Each number is 50 + 10 x the weight over its row's rms, rounded and kept within 0 to 99. Layers, rows and columns count from 0. The size before them is the row's rms in percent of the matrix's.

# layer 2 MLP down, 192x1152, rms 0.0561, rows 0-44, columns 288-359
108:44 63 54 49 50 46 55 43 66 52 28 61 49 46 64 49 48 49 51 44 40 44 59 40 56 57 50 44 50 48 41 47 45 76 52 53 51 37 39 50 54 58 48 51 42 71 54 46 27 48 65 22 38 44 68 44 54 55 49 50 49 49 46 45 57 31 56 49 31 47 52 50
112:55 38 48 49 51 55 49 63 53 65 48 51 64 54 50 47 42 50 50 58 55 46 60 41 49 54 50 50 50 70 47 65 54 50 47 52 30 64 49 42 41 62 52 61 48 26 42 66 48 43 40 37 29 42 61 46 68 62 55 53 73 51 61 50 42 52 53 51 39 40 48 50
108:37 37 52 49 49 47 51 44 49 42 51 69 66 44 54 40 48 51 51 50 79 62 63 40 43 54 51 51 50 39 42 49 47 38 54 46 62 41 53 56 34 38 40 47 40 40 58 52 56 56 55 63 43 58 46 19 36 46 55 12 47 50 42 42 50 58 28 46 38 49 52 49
091:52 15 54 51 51 38 57 40 32 58 31 44 55 47 56 66 46 50 50 56 66 54 70 72 57 55 49 54 51 44 48 41 39 52 48 39 25 60 60 67 56 53 55 37 60 75 61 50 44 43 60 67 50 29 54 22 69 45 40 52 58 51 50 63 50 44 43 51 65 93 54 50
103:54 53 48 50 50 54 46 60 45 58 41 50 56 54 56 44 48 51 50 59 63 52 48 58 40 47 52 32 50 35 27 40 37 62 45 46 56 38 46 51 61 51 50 50 56 64 40 61 56 49 40 19 55 54 51 56 50 56 49 65 47 50 62 50 36 50 44 52 45 19 46 49
094:40 38 47 49 49 30 54 41 41 34 38 36 48 46 55 53 52 50 50 57 37 35 41 60 46 56 50 70 51 57 54 63 46 46 42 50 39 39 52 74 64 60 59 64 40 54 54 48 44 49 62 45 19 57 46 35 49 58 65 35 37 50 51 41 48 67 78 46 25 37 51 50
106:37 44 49 50 50 32 49 58 48 46 58 42 43 43 43 45 49 50 50 39 39 41 44 28 47 48 51 56 50 48 53 35 54 15 38 53 31 45 49 39 58 50 62 58 50 45 46 54 39 50 48 40 44 53 44 61 33 52 47 54 57 50 46 59 34 33 44 54 59 22 53 51
087:53 40 58 50 49 42 52 49 29 45 48 46 45 46 45 49 52 50 50 46 47 43 35 40 67 55 50 52 50 65 53 51 69 52 60 59 47 57 50 37 65 56 47 54 46 55 51 37 61 47 59 55 49 60 44 58 46 62 42 47 40 49 47 32 56 50 51 40 53 61 54 50
100:45 61 48 50 49 39 46 42 59 51 43 56 48 45 49 48 48 50 50 43 45 71 63 37 58 49 50 59 50 48 54 59 39 68 49 57 50 32 52 51 44 55 57 42 48 45 47 52 33 43 63 55 60 42 48 40 35 39 35 52 65 50 44 52 64 62 26 56 53 26 55 49
091:64 48 73 51 52 71 61 55 44 53 46 59 52 62 53 51 61 50 51 51 60 49 50 62 38 71 51 39 50 57 68 46 42 50 56 51 46 57 57 54 48 49 58 48 70 53 57 55 34 42 61 47 74 49 61 50 38 30 51 52 56 50 58 59 49 59 64 72 66 42 68 49
101:46 72 61 50 49 46 56 34 25 59 41 41 52 39 50 51 52 51 50 45 51 58 60 49 59 63 50 65 50 49 63 61 36 51 41 47 49 37 46 41 45 33 63 64 42 48 49 55 50 54 55 46 43 37 64 53 47 54 52 49 42 49 63 46 47 66 39 67 51 65 47 49
107:49 26 40 51 50 49 41 53 43 56 76 44 54 59 53 52 55 50 51 29 45 49 69 65 59 45 51 52 49 45 29 62 28 54 46 53 55 67 54 63 55 56 32 41 40 32 35 41 53 47 51 63 53 43 46 27 55 64 49 58 47 50 51 49 50 37 58 31 49 41 40 49
106:42 60 47 49 49 55 55 65 60 55 47 51 46 53 56 42 51 51 50 46 41 36 45 44 53 45 50 44 50 47 51 53 40 36 47 51 36 33 54 55 52 37 51 58 52 53 43 47 48 53 53 48 37 60 68 64 45 54 45 53 50 50 54 66 50 76 42 43 63 61 49 50
108:44 56 41 50 49 64 44 26 40 42 52 44 37 46 49 55 36 50 51 38 65 64 27 51 60 43 50 55 50 34 22 53 47 60 31 76 36 42 40 36 45 44 37 59 59 53 55 57 43 38 47 38 51 51 52 50 52 53 46 59 48 50 41 41 46 64 51 38 46 31 49 50
088:49 53 61 51 49 48 54 61 34 47 57 49 40 51 37 49 46 51 50 42 46 33 48 44 49 61 50 58 50 67 41 59 41 35 47 60 51 60 43 45 40 48 55 43 45 55 52 56 32 42 54 39 40 25 39 52 51 37 41 56 52 50 47 53 52 54 51 50 69 21 46 49
101:60 69 47 49 50 52 50 63 51 48 55 36 63 56 64 63 55 49 50 51 66 35 46 54 56 44 50 53 50 59 47 67 37 58 51 61 32 67 51 49 52 46 46 58 45 39 39 53 62 40 56 45 22 50 38 49 50 54 55 42 44 50 50 41 60 44 69 44 38 57 45 50
088:43 25 55 50 51 42 55 76 45 50 57 51 38 54 46 46 44 50 50 51 46 55 35 64 59 61 50 54 50 35 62 48 62 27 48 45 59 44 40 39 57 47 38 52 43 53 45 50 42 49 63 31 49 51 43 52 32 30 52 55 49 50 61 49 38 45 58 45 62 57 54 50
097:35 56 54 50 51 55 48 67 33 44 54 36 60 49 49 59 45 51 51 56 71 49 52 44 45 53 51 56 48 66 40 50 25 67 48 36 42 71 46 52 51 68 59 38 47 67 43 50 27 61 54 61 55 60 64 37 47 48 40 56 47 49 53 42 36 44 61 47 46 25 48 49
099:39 20 46 50 51 63 44 36 44 62 50 51 52 49 55 47 55 49 50 47 45 53 59 40 45 49 51 76 49 52 56 48 50 32 36 36 63 68 42 47 41 42 56 59 54 57 50 58 56 49 52 42 32 46 70 59 67 50 41 58 36 50 56 52 42 63 42 51 56 10 46 50
086:48 59 57 49 52 68 47 56 44 62 47 63 49 61 58 44 49 49 49 37 49 81 53 60 49 58 48 51 51 50 29 37 53 64 45 48 60 47 44 58 51 52 33 46 44 56 60 55 39 60 45 42 50 37 57 17 59 44 63 43 50 50 44 53 42 41 42 42 48 66 42 51
097:41 62 58 50 51 51 58 48 40 52 55 54 55 32 58 44 48 51 50 41 52 39 60 52 51 63 50 44 51 59 16 56 37 49 50 55 70 42 43 50 60 51 49 57 56 35 59 58 28 48 44 38 45 42 58 56 51 52 59 30 62 51 43 44 67 42 34 55 57 24 52 50
094:45 19 55 49 52 42 52 58 44 60 54 58 45 47 40 55 49 49 48 64 48 52 49 56 39 56 50 40 51 44 53 57 39 64 51 48 58 33 62 44 57 46 44 52 50 41 52 40 46 44 63 64 53 49 45 36 65 50 53 50 74 50 47 51 59 77 39 57 45 67 46 51
086:56 52 60 49 50 42 55 68 54 44 52 55 33 55 47 54 51 51 50 51 60 57 38 45 45 64 51 57 50 56 61 46 52 33 44 61 64 46 50 42 43 44 61 40 51 60 47 62 40 42 47 32 53 32 32 53 41 55 48 70 35 50 43 24 44 48 51 51 51 48 53 49
117:52 47 12 50 50 51 51 52 54 51 45 57 50 48 45 56 44 51 50 50 50 50 51 52 47 21 50 54 50 50 85 48 50 52 50 61 54 53 55 53 56 50 51 49 42 47 54 48 52 53 48 58 47 72 48 50 53 52 49 55 42 50 49 45 50 45 52 53 49 78 49 50
107:45 66 49 50 50 32 48 69 68 44 57 42 41 66 52 50 49 49 50 44 51 55 41 63 41 53 49 37 50 57 45 56 22 61 48 45 75 41 47 62 40 40 54 56 55 54 41 45 33 62 38 46 54 54 45 39 53 50 50 58 54 49 52 72 42 37 54 42 56 47 50 49
103:45 71 50 50 50 53 49 41 72 54 59 48 42 49 49 56 47 49 50 55 27 46 29 59 61 49 50 50 51 62 45 49 32 51 51 48 31 50 49 55 46 48 41 44 52 67 48 53 36 54 48 55 40 41 46 34 45 44 53 32 43 49 43 44 51 54 60 61 58 78 54 51
093:50 00 51 50 50 47 61 54 63 48 49 52 29 48 48 51 49 50 50 65 68 40 70 51 48 54 51 54 48 48 46 53 51 46 46 42 51 53 41 34 50 33 45 51 60 46 57 56 33 55 62 38 67 53 40 40 50 46 59 47 48 49 50 43 34 46 57 35 43 66 52 49
096:47 38 53 49 49 38 44 63 65 53 64 44 54 50 56 56 50 50 51 61 34 26 44 39 46 48 49 49 49 68 68 51 56 69 52 38 54 54 56 34 55 53 45 40 53 55 53 55 21 46 44 51 44 49 48 50 51 44 51 56 52 49 53 53 39 27 81 48 53 62 46 48
103:57 64 55 50 50 58 54 64 37 41 51 59 50 66 50 73 53 50 50 37 69 75 32 51 49 51 50 49 51 69 39 30 55 38 58 36 53 41 49 43 73 71 51 47 44 52 34 50 46 39 50 45 93 29 57 37 60 45 47 55 45 50 52 51 54 17 46 64 58 57 48 50
095:57 64 41 49 52 60 47 35 57 43 38 41 56 47 50 29 56 49 50 65 21 42 56 39 55 40 51 70 50 50 63 48 55 25 57 40 52 52 44 53 72 54 65 52 50 55 59 40 36 45 58 48 58 68 40 52 55 64 40 48 35 51 52 62 37 60 53 55 42 64 56 50
101:54 23 61 50 51 58 55 37 59 54 37 62 66 59 45 68 50 49 50 60 85 37 52 63 59 54 50 56 51 44 61 42 53 70 53 49 48 60 46 54 30 53 47 54 64 64 47 50 58 63 44 47 27 55 56 66 54 36 48 64 61 50 58 69 57 57 82 50 63 68 58 50
097:45 32 57 50 49 30 42 66 67 48 42 50 49 41 42 47 43 50 50 54 70 50 33 47 40 55 50 55 50 33 50 63 43 29 35 42 59 43 33 67 43 44 41 57 33 40 53 49 58 46 53 46 42 45 30 58 57 53 47 48 70 49 45 41 62 32 44 42 48 21 42 49
107:39 63 45 51 49 38 52 52 58 61 43 54 55 53 51 36 53 50 50 54 48 56 60 54 56 44 50 30 50 53 53 49 48 37 35 51 28 41 32 50 57 62 67 47 47 50 45 51 55 46 49 71 48 55 28 96 35 53 53 45 74 50 43 63 36 53 48 45 41 66 51 50
111:48 71 55 49 50 52 52 62 45 50 51 47 48 45 49 28 54 50 49 57 76 53 47 58 51 53 50 34 51 45 53 46 54 51 40 41 41 47 53 56 45 39 36 42 46 56 45 47 36 70 48 58 64 68 52 42 41 59 47 44 72 50 51 43 59 42 52 28 66 99 57 49
108:31 31 53 50 49 44 47 52 36 59 50 42 40 40 45 49 50 50 50 47 69 38 55 55 45 45 50 24 50 29 60 48 34 37 51 45 54 45 40 58 39 59 50 37 43 58 58 55 48 43 49 37 43 51 56 45 32 40 49 42 52 49 46 51 43 38 34 49 36 34 43 50
106:48 57 48 50 50 48 49 56 35 53 48 28 68 55 56 48 43 50 50 47 30 51 68 50 48 50 50 38 50 40 32 42 49 53 33 66 60 39 60 62 55 61 51 59 44 41 42 63 65 44 42 39 26 54 47 62 45 51 39 69 52 50 44 52 60 44 45 45 32 52 45 50
086:48 38 47 49 50 62 46 39 52 51 49 44 46 48 50 71 49 49 49 49 64 32 48 50 57 57 49 25 51 54 64 31 39 45 51 48 46 48 51 51 63 28 40 60 50 58 58 49 64 65 52 38 31 73 47 42 24 51 61 40 30 50 54 41 36 57 65 44 52 39 49 50
093:43 44 41 50 50 66 49 43 56 51 48 46 35 25 51 46 46 50 51 60 24 42 45 40 52 42 51 42 50 59 59 48 54 62 44 48 43 49 44 39 37 51 47 51 65 43 37 51 48 48 48 57 44 51 50 52 43 45 51 61 49 50 51 50 46 32 62 56 33 51 49 50
106:62 59 51 50 49 36 39 37 55 41 36 52 52 55 52 71 55 50 51 49 52 33 68 70 44 49 51 54 50 54 59 26 67 49 48 49 63 50 69 52 41 55 53 50 50 63 40 50 61 53 57 32 62 44 57 55 54 63 45 58 46 50 42 31 65 61 57 45 60 60 49 49
102:55 51 47 50 51 44 48 48 37 48 43 62 60 58 46 60 47 49 51 62 58 60 46 59 47 48 51 55 50 53 71 44 58 53 36 48 51 60 49 44 68 53 61 35 48 54 51 58 29 49 43 58 54 56 68 51 45 46 47 63 38 50 54 47 23 52 46 51 33 36 52 51
094:47 49 45 50 50 42 54 42 60 60 55 52 35 59 55 43 53 51 49 45 76 48 53 40 61 55 49 69 50 21 51 59 56 39 45 48 28 49 38 48 55 56 46 45 41 61 52 52 37 42 54 79 18 53 43 56 25 47 51 52 36 49 50 57 61 47 37 57 34 40 50 50
103:57 45 49 50 49 39 44 52 61 39 50 37 81 56 46 55 51 50 51 47 49 42 38 49 59 47 51 64 50 61 46 62 41 33 59 49 75 43 60 34 51 64 40 40 47 44 56 39 52 29 45 55 23 56 42 66 68 46 45 46 45 50 51 28 55 51 62 51 59 31 52 50
096:49 68 43 50 51 53 47 70 52 53 43 35 61 75 48 50 45 51 50 53 90 37 54 49 59 53 49 45 50 64 62 47 34 67 33 31 51 46 66 39 48 47 53 57 49 44 43 48 61 58 45 60 39 51 44 69 57 51 52 43 58 50 56 58 45 40 69 40 42 70 50 49
134:45 62 27 50 49 43 39 55 54 38 56 65 46 41 35 45 32 50 50 44 39 48 42 54 37 28 50 39 48 43 45 42 55 50 41 46 42 49 49 40 39 66 53 43 51 50 46 44 43 34 32 56 46 43 46 39 48 40 39 54 52 49 38 43 47 68 50 53 38 83 36 49
092:59 31 53 49 50 44 46 60 56 35 57 45 48 56 51 44 43 52 49 39 63 59 49 59 57 51 49 74 51 53 44 76 46 72 46 45 36 47 34 48 56 54 60 38 47 48 61 54 67 43 59 57 71 33 46 52 34 46 48 71 60 50 41 51 57 30 30 48 81 66 52 49